Part of a small language model's weights: no biases in attention or MLP.
Each number is 128 + 32 x the weight over the matrix's rms, rounded and kept within 0 to 255. Layers, rows and columns count from 0. Numbers have three digits each.

# layer 4 MLP up, 704x256, rms 0.05, rows 139-157, columns 0-255
162107170079190184143161125140153159100157106140120163122099140084118116127165153133130065144175109136104141111131057154185175169126170083136112119135076127158171129146180127113086173149158165130163107152168119160162093134090120113117122112084107154114101188141158111108118098099165162182088084131159192213146175123173100118152142095128149104164172082114135150099130172103152145150131077148159156128127107146196140084197129158129103057115149172095131154134191125130109121159099124154178112150140181126072149181144150125120174111082122100188140121126146135140138111205146144136164147072073118121153138119153138100106086126117152121074170148082051129148188121088121173160087174176152170106130145167136143137143077129097104153108120162186136137151132162069085091163103114
110160111152152135091137157118171091136148135101101035113169159128175113124083110124134069162133129110198122100083127115128100188148154062121150104108135164180108188143133160162112130139100197075100093151112118151132101093148161186104188125128135125101170126133115021190164130099148165152113130100184081137091133125150173154139094066165105092145125127078144135091129106147096155086134109160179085139149128082156084126099080128159190122184183175135155164105163108167075102123114135139119155161071183206166120085151157165121133097111138113160132094142158153156147136159094165097165157147113106181139079128071122071160150083094132126141124143157109114137098150125091159086203076167108167183141129135136097128171108116101123097092149116157137195123084153109113132124091136
131187140183072153131155089101113132127148147212132098108157169216195132112173133132198096163101174120096133214139125148149162141116122114162120091152157131090090085164152120073155180126151099075105151115112149186123134143120114136136142147090133111175166169116134142063093124116137142103158135091145117133107144101141149115114123127084158116116157112100125131137106115097082156081122185158159118098098129156108127191169140154086089108193108063131129134120110114156050157093146095127152128147157138132045159112123109109151111146116124087133064122150124134111129130135186092103146162136077104083117123094127108100145098135105144133144106099131099081100092191125049099113135162146162136105143181066121103102156066109146135104208111121096109052166147141168120092079126116
106117133081170161140134099170091178105150145208124163105212134117107129194137137143150132104182112156122128123183156113072153100159053183129108165126114128155110116138113142156191109092173106114080153195121140136158101110097089158071176152128168116115145148128107151114109170125084136092114101099209105123031139205083098107106111115106125108153097168050136124173152126155096106127195153127154105176157135061122155168115153090104103135123106102120093138166101147121116211138165165181148166142147121140135113137119140139159127094084156136137164107096112124158098076070119109096106126138123119149105157171147124068142151118132126128124141104103126112208113098128166140140144118116163108104123070111133179103161155124142119131108108133110120184144143147110115143102141138
193131121172169156144087104171158127146119194072109185134125037018109090168116206143101127132120147132087094078134085141123104182127114178194136171074128191156117066083170150150105114106151043091132109153144088099178140164110124122198145081091105128120116160128092098140150158066065153121144120135098094175124143117114168139114109133149146129165099072119154131146140118131125180168156120172085084149112125176166145112140111128107177196171170117172095109116104099115130152100160192147149163146057150092170131137164095142137128159137131116129126115157151156180118096145107136117140205205145113162115134152154135188133132123114133142123126121138166163126099173120127178137185160185112156130110125117140147083111144145161142125121191102088130124136146145147133152139115092
146102124086070132116120060069089121143095090157165123123125085170105162157150151160154122153134153103176139087085122166132088162106129162149139223140148129170137131169099150149202164151143095120095142062123100123072127162111150100172121111095105069076124073144118098110108186087141067136111089148117151152117127124077138128076139184215115195103071117124076137141110144147152163133133183116133172149194120142151172157159160142167106181104144175106148105093100123090153163123149109163127106160144112122124144130150151134098127126093083112134142171158119146099068137136147124124134152182109137100137173140166126076159053085117151115133133163125137139108155120097098105148132128156152175030094092088146050150181140118169121129187130140156088117115146167137099063148131171
162143114156149134120094083119099126169126158123117110162128134120077089111113118154147089151082114173134112148138102093134147112098111135159107102082082119090151163112076106090177078142154111159126076118080152129156215158104108139166144186119151155103189128149167163118053141171112116062077086134070115222125138120184157160161149144155138171127114151132086166074122146084113106163174080093103110166114086147106148148115100109114132137058168138171099120166154181072127082180139106191146151108131103126139143085071150071077134159123114104115163081178103099133125120092146181094119141186207159129182135105131091075098105154153093108161128093140128120135150109159092088136138113148119113111150171154103209121154096167103147123128097143124165146146105116135092166153092096
134192094131127146108055142138118123102150119113126146154156164118163096137138162113107102115132143162131157123099128106127112145151148069155072149139114128180134184150152145152127078130116186115083170171090153124105108052096122143120076114120133129139158143076102125166048133159155114174060178123068102162144128127117112199081157101092147140160089181160134111084093131105186099157147150112140108073170067118162108165093121135106164151096132131122153170094089117154147181150124096139156136139162101148227125120145112104048116099125095141194128098121094093131074103151136143114125117130089050166144144108116133103103119143148149141114113172164172180073157079132146146121104087078123146116120096108144103115159103149191076093117130082107151162137155118137118085174105082
144122099118127099111153158140110142119138097163108110136154156119112137144160150089138103139110102113119184158125143141148169181086113149148161134093103141184164121143051098148146133122079075137093043107086131135082087124094082109082125162132097154134154146125140136097176119095116139116112147109106153238115110152100125113190135175137063137080122096133123088119096121134119105118158135105117146125167119141163136103120141123106161084088130111170176105083178176138135092160150095073163135173117110138100111142095125110166100160182039113137110134115099140180184124097164172153067136146122091093156123071072063121113126137129097107154181131117111104138171150121150096173050140096092166170090137148150078114109132122095132148149156129109093149120154070131113120113136096
150090109115136174104142131143112131105146121147171122188116149125134150112162120082151119138179148170139100160128123142141099123140142174095072166122126206172147124160126123137196180167109100156136126149144048128159158134059148121099138169103117124084125206144075100118145096167056181163163150076090137133163091127134149145120124078089131171121175162130053134102154081083174145120091066127166136074142152128137107158099142128090149053136098131160117142132144144133088089124097129146136094114098133141127133154118135107163167114152110146126128053128129133140058103158130128098110144142090179095081113197156173127101098093110101106116130113100112189099155091147130144171064133155120132098100178136103126163124099130151087117124146146147079158115117112100132103145132167
086097084105143095099161132099155154155142119158107087076146094114096108090139096142171148174101182125103088086112194072152077125140125164117091114126076134120093117154108110103135089162070135162174145082117065161138144157134182115133060120141109103163132061125100123110121114207118131132192115099121181085104147114143159121163115113087134117161120128125019165164079091116142129119056113098162116146154120142071112172167137131087164143074101158153086129115127162146123097167110121185179127133131138143217128152109108084133084119171143116115123124109141158039158157129183199132177196147173255155097107163111093105093158091053158151126113158126139139143086185101132121119127187140096111136124071090159178130159098172102201139040159101101137123165117134176141164133134150
070099185149163160157080122114138158181162074141169117157132138135124079086129114137140162130112126108134055131154124104105152137164126134084076184125113162082081155166126131113141142162121184173130117139093095059173134133103171098156177160108125127141140067139121119066153157180130186087162097160190120129126101125134154135116045159151176068089145126091084117131122149109122151105114123085099090121134199120133061173167152102113193123137110121151123154116110115136137172096129143125117132141080144128097157160110156138163126116113105096128108127092144155130162141125101128171087096148137103097114169229148067138089104177141132138110109094108169177107108108180054124101117150064108163111086186148093132132097114157121097178100124100201127110128036137087098166170178098
109162103155148104075129099144151164095124112144102102178135127074124105161111133115112091141145177115110118181101111073116118174121121127168149157154155163113122138098135084124082118172064132165103076092116083091099104160110133183145155171150110167110157162099149144097100186173070083193130105162130047147116120102127131106128105068201093143124173184101145113147117166130116158124186125123163081164102132057110172149131165134036184172172142175160121103086069126104151221127150152143145148094134169129163134155106138167168110120107136156175111133126123230138146171174164112082136167075164061158137133172104124163167154152128101204129150184122125141130088194133130172081164081077125087134099210159104201092016070124110170070086193102084105070113133147133110169113153134
135108125167047097124059112123146127139107111131050076107132125128107070112122123108119165112149133044132072156099151131120135116099085145099112137152147147153116140131137109096025094100156203121157111147148141110146129107132137157140154156145121110134070153128103125123119088132126077108145147142054147118148092127104149130173124095089134074112172160107123171161106175140159133157126123084091066130138166173150138101127186120149169098123103068112089147103111108034131109136156094165132051122125134111170090119077143088073107111103137138097131148000117223173143144176147114103179080164133138106118080098040113113088148106100079174106114140067128140132148144126155162079095094126163117141119127108142149125143127135116188154127133120098141091095166197112137140127139173
143087151178126175116165119145151189134170116119124047160149143136160105113100080189066128230095161105172050180086142152147111172091218184054148107115146094126164132167094145092169081118178064152143109124101112134171095164151122056167101136080119141130193123109131127095129116158141099116192101135165084123133118106093092136081103154154144131108123113123179157166082144161139166128192132173157096128169132114158052135194153073159102085122187121143107156137111112104202155186197145185107141078163105152134091107103113151076118161098185116098095137129178127166133193112150165132146184147139148109101124120156163090122117148125136080056135073107122160142143134190099107108124147038162097201110192096100122152161140144090123152141077075127116141113141144137156092154144122
116109181158079122157176124186122152150091108133123125092153144110157123169131186131099160111146186141172142158150115116157102068163094171163118165116162129183119075182179129117119197092150125106144107138124095122120097121147120108177103114150073072163079133131076100123193111138106152066176158133121120162135109180165148137127079148107160058136144136126135110099106081090100114147141138137137164114159091135171157127109177152084140156126097066116122134157083101141111153098083152105116092159100143107100156144098157159179076095124098144111140172136122128092108165171099197082102158175108153136122140161177129121140074166117106069154060085111093156072159160160078150131101096118164155139128125183185109091175122139161149091093182186139170090083157082138145129073145151
143168099154146166076097090113106139098102113115120140123155078101159127138146052100127173164131153139144157083117137122115089172152126189067157052092094079076120130034153120125138184116117151114163114187136150116132122125153103175137163104142134123107128101141101074110135126075108180168215133064096111145184138181009140136058165140153104092134114082142138146137122130130129139102107097126149117161120074097101080144111161178114152115123150101070110145130140101176141136115160116073138173133093087162128080142101171129199143151094152101166212121117110082114165058200135115141093085116149115136137061105104143105135114139110170089108164195092134095101130126064139123089098128122106117127121082160128117106078138146062142114107143170197061130121145132118106151148147184
078141145162160110091166080115092118159205165139155122162111130155175107120149147139085105105123142147114091090116137144141146083124161102086066135111105152167096198117178194134176109169172173089108138136100097080121149249157161124167109109146081149145152114116160105124153147142154086156097112120154116095167144109118123120102103165130131153066138158106159166096165155126124149103116089099088160138149130127138085139134147117052157103210162110181126132174115151089150151133122103156167155101141083087136157141100147150128148091092104134140131151126164120132074116191083177173103157136162075155119111110066134128151173082106137132137203155117138146098136136114134131166098155171150136121150174127123139092150072131112155122147075130177136219184144130128054166120113118
105116098125163146123171061159069099127118084069141178090101206090130155143158145033100140138147140142148116114114105141095131150116147141135083144135110099125141176126171049070104109106163151160122150094080135140140122135069026177072137141144139197122121137139122151168143121121138057127198109234103143153086114092156028132106160142178215142101143155095150144112154142168136107140186134132085153124149160130120140150126052131178108136185140069149102104147118178174080113100108147130158116154154090101147123123112192142103138121121120099129127137061145167103158087125173160155155065200088096060182104124145112084177098103121141175166087130090134164139144120135112108111148130116162165089114097056154101192138082080108111105082081184068128056158152120113121072061119096
# layer 4 MLP down (transposed), 704x256, rms 0.0503, rows 139-156, columns 0-255
181142099110121181156196126112159155095164051134099144111100061154107160142128148120205131162135108142109057098177173181136142137174132080130096092102149094085102085148070124130048124112150165107132102133126096152116100178171167152135163108102143171134144153124087146105154111120188088176120145114175104209113102069152150133119175082185154099127104096175146106109126139193126150134197157155130095199104140167109146121144129141139138148113125127102120161073113075050145126153104107172152110125130148082099143135117132149173115157070117106137123129111181136109139157118123183102088121035100182190090186150089117120171111113158088149173117138160120137100085124147142105106064130131174160129128087102141135165086133133097125096158082146146071147136169147114116071170114159
133114131114132142107144137114088110117110096123062160113074139151122119187135120163155039152084122117158138105140159060100138170076074076225089107129081105139120133076153174064118117147139146109047086114159068135125124107145109193112107144148089095081131128137137171114117091129190150131133112142109129149157141172159102124154121160097103125143144190112179153163113122169117146132179125107060094139125175083178137121132091176163065128149196096137153130151132149086073108125139099135128173126106132133167128124087087152124117134142120167164108138179170120135120154091146056129167168102106057106097142090080060093117123091065131143112141123097125107141158179146113113085171118136151146140099111157141078116169127175167094150143108142156081079171131178202114131164162160
122126149137131134210111128090111179124139124119077172121091085116119120188099183167094169140115082158116123181142077146114154111139128088139106117123190112200109177109118131128131109127104176123148104111152146100095196158125137098135174142176143121114184185121109130086136092081116094124167132078135138129124118091132099141145116085129127114144127135118187129126160144161155111151101094153075045119182114129146172106134154089118112117109165145134088123148173152084099112129156087124154093112152126097116130106136163167145078076047114117079159141128108111146121135086110160113118128104155136156191173158100093133141150083154106110189124105117085148157168161088173066114098142140216092123113114070067138133155132115146133070079123123130089136153098096125129157161104159
161143145097121126107097143169147167059095163106094107090143102040165140156133093117136165090187106149132112139102167118145106101166075137127127159184085062164076080142142139145101111135136143130139104116146211154101083159151088138083134130158141122153117160089079121098087164034109074108178102156138165140157115116134131130088169120118055137137083106138142111088165182135121107118090125141175170082181178090141130077105195130067117095174121142156118062074136040112144142088150141127118143109166147155133150073160098087098084161106111148140159104109158134139129147168105109052138088168133125121055154124118121132146133117179128144136079149088154148079091089075092150114111120142180044122120129071108155084097092173153130148114132137158139131120163111142132093156144075
132115200086193166095121123154158130195156145080085148169151135150136124189147092119118127160180146102086105138140153134103086148078163160123104149150128111098175150136096176149169113083133183143113078140119094135186170112101079131105105132096084169097097112152143111142137109074077097121114097115071123095134123102154150122150137132125126092176131121158143156141154134076129162165154140193106169111090137087212150152117077084137199140113099071087113133142148090122113104111175106128110119127118118129098143086122159136124137151129072138114137122124178155209146089152167102097155195127135120096085181063118129165122117150170083202094098144175133098151107105081141120152153149143108154137113139142146125126165156170130158073114171097126086138087136151119166093106133120
118071081096134153101144144097132107162155150151162126166122142143140127033080145158102142143165106113185112136120158142099112142089189152128135108105151097184158119115153136179155144090199147194133114156112147104097113137136081110141090126145193108148160101146116114166102105074100119134142097099147145176140094136100124097060065126169161140127108073100106170116144125136130101143106131131128096109092142148114121100103177169152151180088128138094199171108090197097102128192163082061131125116115104153128121118114106148070134142070086107076132132165098117139152148128110217197102132185142111141109175091132135129126117111144080116064173131140095103164170178120087103184145115138136117143113137104161134083184111114119123174193174139159183112127143117060099151161103155
128107143130179060142060084151142115099125115106138155156110091124134100129117132098109131169154090149141084124115119102100183134124067183097087098100104192127146128164050128173077177114163134120138125172101116141134152171161063113166146152110109124133170126150125159111119084142151149154074117119117121194153149125117086146162152089177148198162100107105134116142146111165102149149186143124142169152129137121170157129176127113078067153075111125108105113178103156123196143094126104133158114136206120108151121148062107078128146069118120126166151141129153074174077123201084145077109074151131112089132168152162130139106081158145085061179150156159132147072156150171120111127083095086147144178117106160130166169204093109091182162172125205145107118086121109120121131137189104
125135184161138147204114138120092063115136168123135082167131110118147175092101117102182141145121093108134135108126167058130158169129118126126167087113084119144124076166141110101073116113134131150049125132170174145135157130146134099154137154160117139128165138171150112167130101116130151067116099101159088157064041132124084222095100158156128121171127143148060127098107100101170139164162144135092147090143150087118113131115170117096137073160126102185096100109095128168109140133106134090101125130156140147151130118112118211072154177135145128138151084075017152164093094154199134141114130103123134122139123129138120090112176099125124116152126150113209133114067130101114155192098103139124078136125145100169137085133084144081105086080185156115150120162127126133135150192069133
096105119093140163082176183065120154138116059153106193139162140109140148143146119134169138179143127140157182081122154191139162211178180155119118112158124091124123122128116118158150153093123135171087116161089134135109167150135073080061181140082126113079144108098097128127141097083043051129122098071119185115142141163131140154096122150132100182166105078148076083172160140109118165122139131100150138131200142172130091120111114139089097140098090189099165128156122089122108098145071114130155147145208111193150149186146142131092139103138119181064114173075097103110148107183115115124130117163164139121115092149117167097123147098139085101146157155151159106121120120080137103146108109142102119191175153162128157137170130133103126144135113103102113088148120152115101152216156136
099130106199155191113118152118125139153111134143116103076104144080135099107189126114080085161162054160131135136109145124095139135107162132170150182097167178090136092085100106173160176132155136132142124165168116151117111098192166115117115131124107146146162129156133109100094136092064135120119148147116061082147153108089137106059140100153111103066138105097137121121140121103152126124135154137167123079083107150117068155154141107097113137093097146168127100151115144136173196124085156133189091092173169135126170132093096116058133150158133122143100155133132141183153148151145106109119100161151198085203180158190163113172114093125174096116125174124132115095079114155115158158137168119123135122172143108077089146081055134097118162108147106102063134104141053085155123123173063
155158129137145131177115135103093137110117120143172154136117093155140121112172136069101151121108095119085152096127072073117149143087146138144107096115145177103122172210127110094144130189093135116078075185121186133078096160174176139164079095119099140158098145192073125085177221132118125129189105118127058131095071085113133175103137145108084105129116105081029166068150131150171131079087117129112122171218171155125188070119121127158134121105074158152084122134152189121106098083131097173103090174075129141142182080142102135105155156200123109081185126141138111175085122130176073099126187166162160110130113100127166103060152125161119088102160098128133158129138143163175182101109098117096160114132098071117135123145131116144139131124180163128073093150154156162098114093106140
077113140088141136128168111169146099122136111168156173122137166121154086133179100116082216127156160109100116176174075125131102142082166173064106173121139125100125107167107149141119148109076168178109169140123150151137123150079130098153062150128070189093144097105133176078202138073097084079091084123145124142160167078147134105138167106109144102130143111118158065086087106121071142123142212100167120124180122142110150123142166103085098158165145131167127117196122079137127161120105103107111138091203158086132134140131124137111128088117105081139117089102157149146141109138127103176115137132132189142120146055134117121098105101122134117155133109167052161123096174082141139082094127140148080104157084167133100127146175107145175145171161123115130174096080103116055175172114134
067178115089112169095083116170106126133107160150093115219125109134163137132084099113174175139134136094129131194178099150154122141154142185135050130164126131166124130122144115137159195121104063124082109055164118095084173067080095087143096129146145135082094107082134140182200080075141104156124020100195069153149132129197078127127121131152086201118105129117141104101106134139099158133141189131167145106123080135142196159123090145088127092150108180168118087066131138138083148117151151112170144092112163150127137143136090155140110110137106143129099128099127128153160192155118169127155067193156117200139124102121136197093135159118098107128095150131149113161131171152058153147156101077146150084097186118212102129147150103145089116097121143178147110095129152162131152196119167
117114102116108151161074129076125073116179141157104172141086099178183134124096188083112083171117201149123131065082182196114116123114097082151159150096196170080204122127192132150093150107125113120140157149091137215142135065144180137116092120133082105186156089131143195137123129118097125110165155075105122113088153134108091098107149170066126090116130124119102158130145176144097171147190142095129103158160113138167148140160117105098108101088100106084161178155075091138108073101120153125159147128137155205155138103108109104082129132143146109133110126111141119087138216197147060096103141134180106140147108122129121129150175110039145129035098147070147122080148163110142160111064157146120151195145149098095114087072125099200140113151129073100083120128075113162083094116116155
163143134107166156213065125106082134174158119088080123091122198116099138162116137086113133125095164152110150080101128124085186111092102132096099132158041095091118156142141131123117108108110132128118053163153173141108178161038163125139137123189141135165137173128170074176144128168165121150161113045158143099196130149118163133158087115127142090166103155162119180120085164188092112080117125151160130120166087174115148141136104130129104147107154124183067164141164142135082126115119154134071177112188173038132119163132138168118175181116112093123168147151151178143110145076144091133137149142120131151092094105065168142138094209097141178137151146057152100146225063107114144130149108163097092120087137133157151111170136137149142136128089057171104139063168089113136155059149101
164078074150151069078093141094133108149157129135107176107141096110158129144126163129117192120109085097176110150187177122148132095107114157111122148136148105165083128070106204129084112099160073146117139154148143140144189126110135100105100133166107197058178083093142124110179097066155134112124046083121147094177127134102127170109125160156121168175179105141159140152157141175122138134145068104135163070128122099097140165141114125102120127129173138128153140119184111092156069108078135078180199107126118147097097147118118132126135143080111181183149104174143075131110173040182171160075131081116105123135132136122164130135175126117097166170090118144136091124107148143131127100118189158138086137109163128123179115095124100164118094192120147143125099115106130142079118129148164
075141080139153133116095108137135068113148164165092128117112134139193085154136097185141092169130142045137122113089134073144109149194130159087144104194119117117122075120167171192091139151133172061111060133148101196076130139112074057158160096162069156106145130107118027107144128139167114084131167066165134203161062202149063147068163105194184117149129155103098107125144157117146097070126109147157150091086071106151139124140121100157125136123148157210129171152132124102139095128141167094175116134124132130127120120172107119142120143154080058096163061119161127192191149079109161153109145108105112188139102105044124173117165119140116101119116140152135136118120081070121105118110199085153152134069134140133119093166132099167146099109155124160081144120115156155107154119185171
169111145093132140132167070147135105134115154133189135194139172072134112148103206160151205143179110147129157184143145125099156118140093155122095138111064102132170132111133154131147146144142161150145071110113140127108185106165145094145069157102072127176178122120201090117145114130118158165086108118150161141179171119088120129110123112175090100166121131143195177101106107180155156106140122141101127116135143107101131128134109182122126120149102080093133038150127172069165165122136096134128141166142126120097148096126127111138140130132148095146091132066135115135066186137091197181069120093108162150172139084140142114067139155107125168138153196151100150100112127086108122114153174132161142165131156124064190172151083116097136130165106165165188174111136180150085230071176124
# layer 4 MLP gate, 704x256, rms 0.0507, rows 140-157, columns 0-255
178128174100161120091077133105179124118098157150128103130149105098144099145088108126096192084116136157202125189147166125110087130179169112078081128179098100092117137115099093104176137125170190083137112096115122136067094161158133127115144169136129147145133154145110121147136143122104091067095114126150117108163115109115142151132119088126186134169089139138138142128129124083086130152119094119124115114116100170079124104189148136101124135089077091103177157075134161120151194142052140154188138170089202157127175086151220154100146164118152101159105114138134120149139104142115083130127156133099108142182090108130125107165168135089104114148143145178139130171098140177074157090115150141088167125204164081106156106149073117140142137144064172163141166103130142110146102129200140
114164137130098150097093095150148121160127107148169131124119094213176134153141141118095137167129133126107128137118094106143164149111140089105102125202124137083167095181123110172119080124145113139100153099117134164107146141162186166146169130059148128145136160123112157177177077167090146121104106137136149116149191180083095051161107123060167132160126174176169137126150091078097133085122212170147174145116154174081085098158169128175142134194143135107116175132122177156130127150142152169133140090129130158114130143075148177123133105132078146206101153153149102086077072176090141122164180130064163059153133139098132103128121133108109101144126083151174113141120168104130141123119135134113127091160159144156194128158150121157167186137154140115083085139152151153131133104151115
148156148132134130124133123150106142150112068116134163092119104205152081100113127136106136139129093145126119114098067142142165162056114135142102188135109156078189089147117134139136137101144089131123075133179145103085096119167195115183146120108114115178117151086159149132077119099137163099146132096128155118113122105125140120137144147105112190201153154114123122089066158173118155143105167120093163168187148082114033096162058141103154148091117133072178159079125115148048143116124170128097138139145123109068138117154119055110114108192122114137136119172154087109100139100108099117101182123132176079132166157191115197133139187120098133096182138079115118163125129118107088119092167161124173196162138149130159086102151129130160100133106115115164127159154165139116133121123143
164147099126106116112171067150170107130159138154108115126091150119132148112135147131106128176131079140154147136101103109074124132092086073172136137118150089140133143192081118176104123122090127131094110150137160132081135161153077078124095148209096095187100180127113090196143111133161164082146107129116141116211153148143136116091102107113155150060145138121101126133163164196144142099152121108174171121170114165181143086118147159134107126133086171139156145079101156116147173129160159145118109109128118118133150103093147092082124140111167200123087174127155106136151127130147131170159127136114118175131161165120106070115184103197156100155141101123057119131118112095148064121078153051134185142179129106062144121147148132164105131178153123145194158167160118134184130129123127
089166125083129136086146170084064135092144112114127097167117146121189117096110117129134130088094145166178121106098109118071062153115168088088108123158139172172160154144134109047090111148104197138145161137139126164112129089131152112069099191114131094120100177139133166160110086139096115122141101082095110117155166117072128110098152083125163115098150097154124142183146103141146144202112120212181134149183163161130165141141116160185112112118094144206153154097146124101105161106103132127112152126130100138162121106107137086100133091159137198073152129119134101129138127127142177095068176141070126107113093140150102189149144101089097141091123095122126102212143126125134139152138144142128141162137104079084139081072141103135180100107136073113131099152136129118149084096094168
114140084077103157109109059134180116140170119182109156148145133125107126087136145082133123142140122149137130146134141117130124130178113126168146109141137126132145141095191153152098101107144100159082133191157087108097070162082112118092167114102096184139083110178134074131160136085154151133194108131141177092126113105092132036107099145166137120072166128151128157173152167111152146103071169143177095139152158110128181090138133127138114138178149094077185127084150090102111100127125169090093122128134137160088164147144110137098180064119127119114062165140166113131124124070104098102146150067116094147148152124143088144194150134113117134093140116128156164124107135110147142137121107115152154097143118143129098110092102108129092161119075119114171142102159167141186140118095125
128079128103117171131174160103114171062172100070160187159168144089063124077091133109164157131166146130105126106144176130118088091136127079148183118137119155086153136125127129127113141139123086124154142122126123167171130093147130177127119130133104156166097090103147107123170113122084181150138140127188124128104123184121149124161124097157156117068162081087160131210166205166067088135080092137200138134111152154118114169117145118122116151107104196144123066134139111130107162162139146148111133088168110172117132160146167142154153094133095135114129123153174146057143150162086137109101144095105154097133180117129088113084164143093088078150158095089094145157129124126121161111151137152192119108095083132128137131097114077108133157124147120117139155093104101170148087134072140
076137126078110155126164145185140093129145088147130189071136107121154146140148140095162192157087132146140172191144146161143087177107160150132191155118116071144147108092092155148083144119090128109079163123111116147156159155121098213184117113112156094185178081068161121117119120114116115116168105140097089101136116163112166125176123153082091156150123115134119111109105103112150132119150122132118115135119118078112143175124128133114113114109147110096089159132168081098128104075129146104145135136108157119144185183107137112171157177103124101070102187150182094137153118101111138098122097139173108119153082168199099157182098105138165100103149152147161145141116170121129153125057170100114066089143138105146131176117103162130145119197081083096108108164150159134135130140134150
094136103153076140136156075100141137155184143125044090148092216147147127137109155152143140085092077141047181166081133130109197074153112109126143130099088138125188190147109111154103127125086131098135157118172144143178155106122121135143195094124085148103139148064070130113100146125126083124108117155113134154124143130145140143118157160060104114132112125178132118170124165111076109129157168166158146135122123111151150126090141127191156113130104138167110098162203142140114158183119089096157118091101089105133141158145154143113169113121127154140090123178094133105117154075130123147145157148142139152170144112159090145106139151075144088149158055191124161123096115048147126139109123124105175103144158138134168090161164116180163119146172141185178141131112148138100101132160139
102100190100152131109134146135161152165180081127120065097122167120150102088133114123169116186139126202192127070165171085164138174174131120089146142153103121049154111075168122125151179154104157110166120123136138089111135073107157102058128166138183159147165121092149149136139082160115089149131141126148149099127145130127160082110113096131128161127137122147068125162085060150141156082142099087129124118139143111116130173147122106134127134075167137120088165112156079118185183105132172143152102143201205149124170199101169099150135120147138088146097115106107142088112107148139201101160175158177126154082092105086098152146154072060132065120177127193163090118151143065071111135126118137072178158126069095120147099144089174165140145189138084116139113157120102132105161142150132
150108139092194148090123056126120119138171125098122105130160168164140114070168130112142125150157158158149164152091203147182150139099114104133119061099155079178118151144048112119192119103166168177115102159089146144131090138170120137136166122163148141145127152080087171123168136098066171181111157123148141117112107065128125084139167131087096120148082149145154168134128163113125127129190173099132151192164172113113130115131104172151162136085139129118109112171141136172122098136075064074131125102134109132098062116077152127126121173161071163183134125163082069114110177118165154190166135176121123096098128103128094153193104160105139091159149160130144104106102095148126133087120105127143096128132097185181135099145122079148126146117131141100157164136195087128144137094051161
127164141169113107135131132101073127141109141159066135134173147096114159144148108136096140144061147158077130189147129129125176140203162137193119092173097218130238100075098104109048193098199123125103079152136121170111117113082148140180159151201118110100133167142142130108150090080132109204103149134224120174159118148211188096103161086164108126173086128082213132136111136167071145147185103079141127186108118135170103110180178145091106084154175179117080109088121119152106121108124145042117161105169131191127142111112120093168115147124163075123203106117135142164135118113150168129162102121090132147122161132110113020163128184096167166145163146125139122146105151134116179107155114088137108113090128110094140112075123114073133045142178092125129142128149141118130104128153069
118090150135112133076164114142117168178186120140139173208086152203169125125123114127089118141132123150072122096185133170130093133148092071097166165124145118106174166110139136127102133123110107170127089103182209137190170017144100184166099101131134156119138127141165130093110106152148137160093131110146117130126136129131145147096099169081085147120183126095116158173142139111115085111168149138162115120103115108163111146221101096182173076168074121167072130114177082182124100223089112058082113120119130141158132147151156120064156147084150112147090147203090164126100124127154080053109077155122145109157128126147149059144154041089177147112155107107121072138105100114145137167095115080098102159152098108090172107136101145165150166200131157091113150133160088116126140109083103
113164103147126133131067098144153098138122147117092109175057095086134107090131164134086105156114143123083063164103108112061172153141118191068120114137189129096120136137124095174180148064127093147128088135125102110129123168119115194091071132126090114119080166084127130111189125061097137076140120157053136083080099083047168107145107101120141134121051099123146127144105149140186186112171072148172112110161104146157102123136126118170127143101127103127078178127103072107122120136160207161106100090167123165191166171132121135066149185125185145146155178095145165106117166160138122152109047115102201124093113117129194119143125096203145135104165064117094170153169155120172149163082170139129123118110135082107109156176095162083079044170105192107130174110106130138111145143133150
131129112131088095115172156145147119165185126103118163108138179111145092101118143114172164144110146136131144126168158152114145134150078172122206186173126159153081120147145173144099117118151107129120120175174099109112124112135167088134096052154127100111126121124132131131171096113111123119155104116113099125141055171197112089156028155146156107144136112114106087137134116094083132110152094187150169081141149154097138125141163170120115143190092137119185144134105197193162128053042105123122098178157090125164094145054134209172082189143097107133127190154130118170090132111114145118091107114173129119107146106092140069140118136115134144209146108099146140137132121145125111110148161127100126093114108103139135150093161171198105156115171119081111125140093151108117096098136173
115090088101131140138107133153092111128170185074137172120176152094145107117143087190098106127100123146148138122072096087138141164135154140106163051112098125108122115210181139139151120127172150113177064140138092135073080103142134115083088162144152128135181106155074108074187097097101153126160122121153129130119180175122134135130176137105065123141083093170164139130144103113128122139133160115081150166149163201109111145100101109131118108106158099078125102131205122120140107112128115142130176087130073152153123111157201139181148102112084105131138129107168161125093135143091104095078155131172102182170150134140070186142166127163135167082179158070091154124129174128117172097071213122175110110149122175148088097098170147152139148130194129091097084179176149124153118127138150
152083141132105169142122105136131111129108178089138140125152144108078112105165125071158160188114109132143157156127193117152183111176085127156153177149160090099168102169075106171177122115088145129112118095108148095172132140176139148097140196181113094176153140082179136131111112097128148187144067134100128144086120122171110074149108077117062086178127088131142154149131188153186122169170154139166131151183158156145139141138140145172141099132110113146164130107111093149147182132075156136144155146142136159082164173111142116149112172078186089139127107134092112121100096149138152118169160140173182125162150104105078125118074171077117157150068242144138145084128105167141116122147173093172091175113118140126157129166175102135087108142118124160115139136153125094151173098118136
119143154121137155186070176115090129064184152088065125127129105167142107111129180142129076114112156153146127211037109126135129120123108113122099141118151100177063104085114154113120152075163127167145059153129143178130107104202141135141042146098137113230136152143159099185090134108168202092100167113127088085135097103075173109101171208157067122185141145143115128150124137119106160129111150094140150110149115115153105138147104132141107166175135169102178141106154116142107148107127124117167157208154048127098100068129136080101109056174135164168119157126105093161096134130136116181158131157092141209138103079143173128118148135134103124141087086139121157112190124181126094153145078117089157050101139185106143067109111159159064107134191160149159109095112168111085174142159155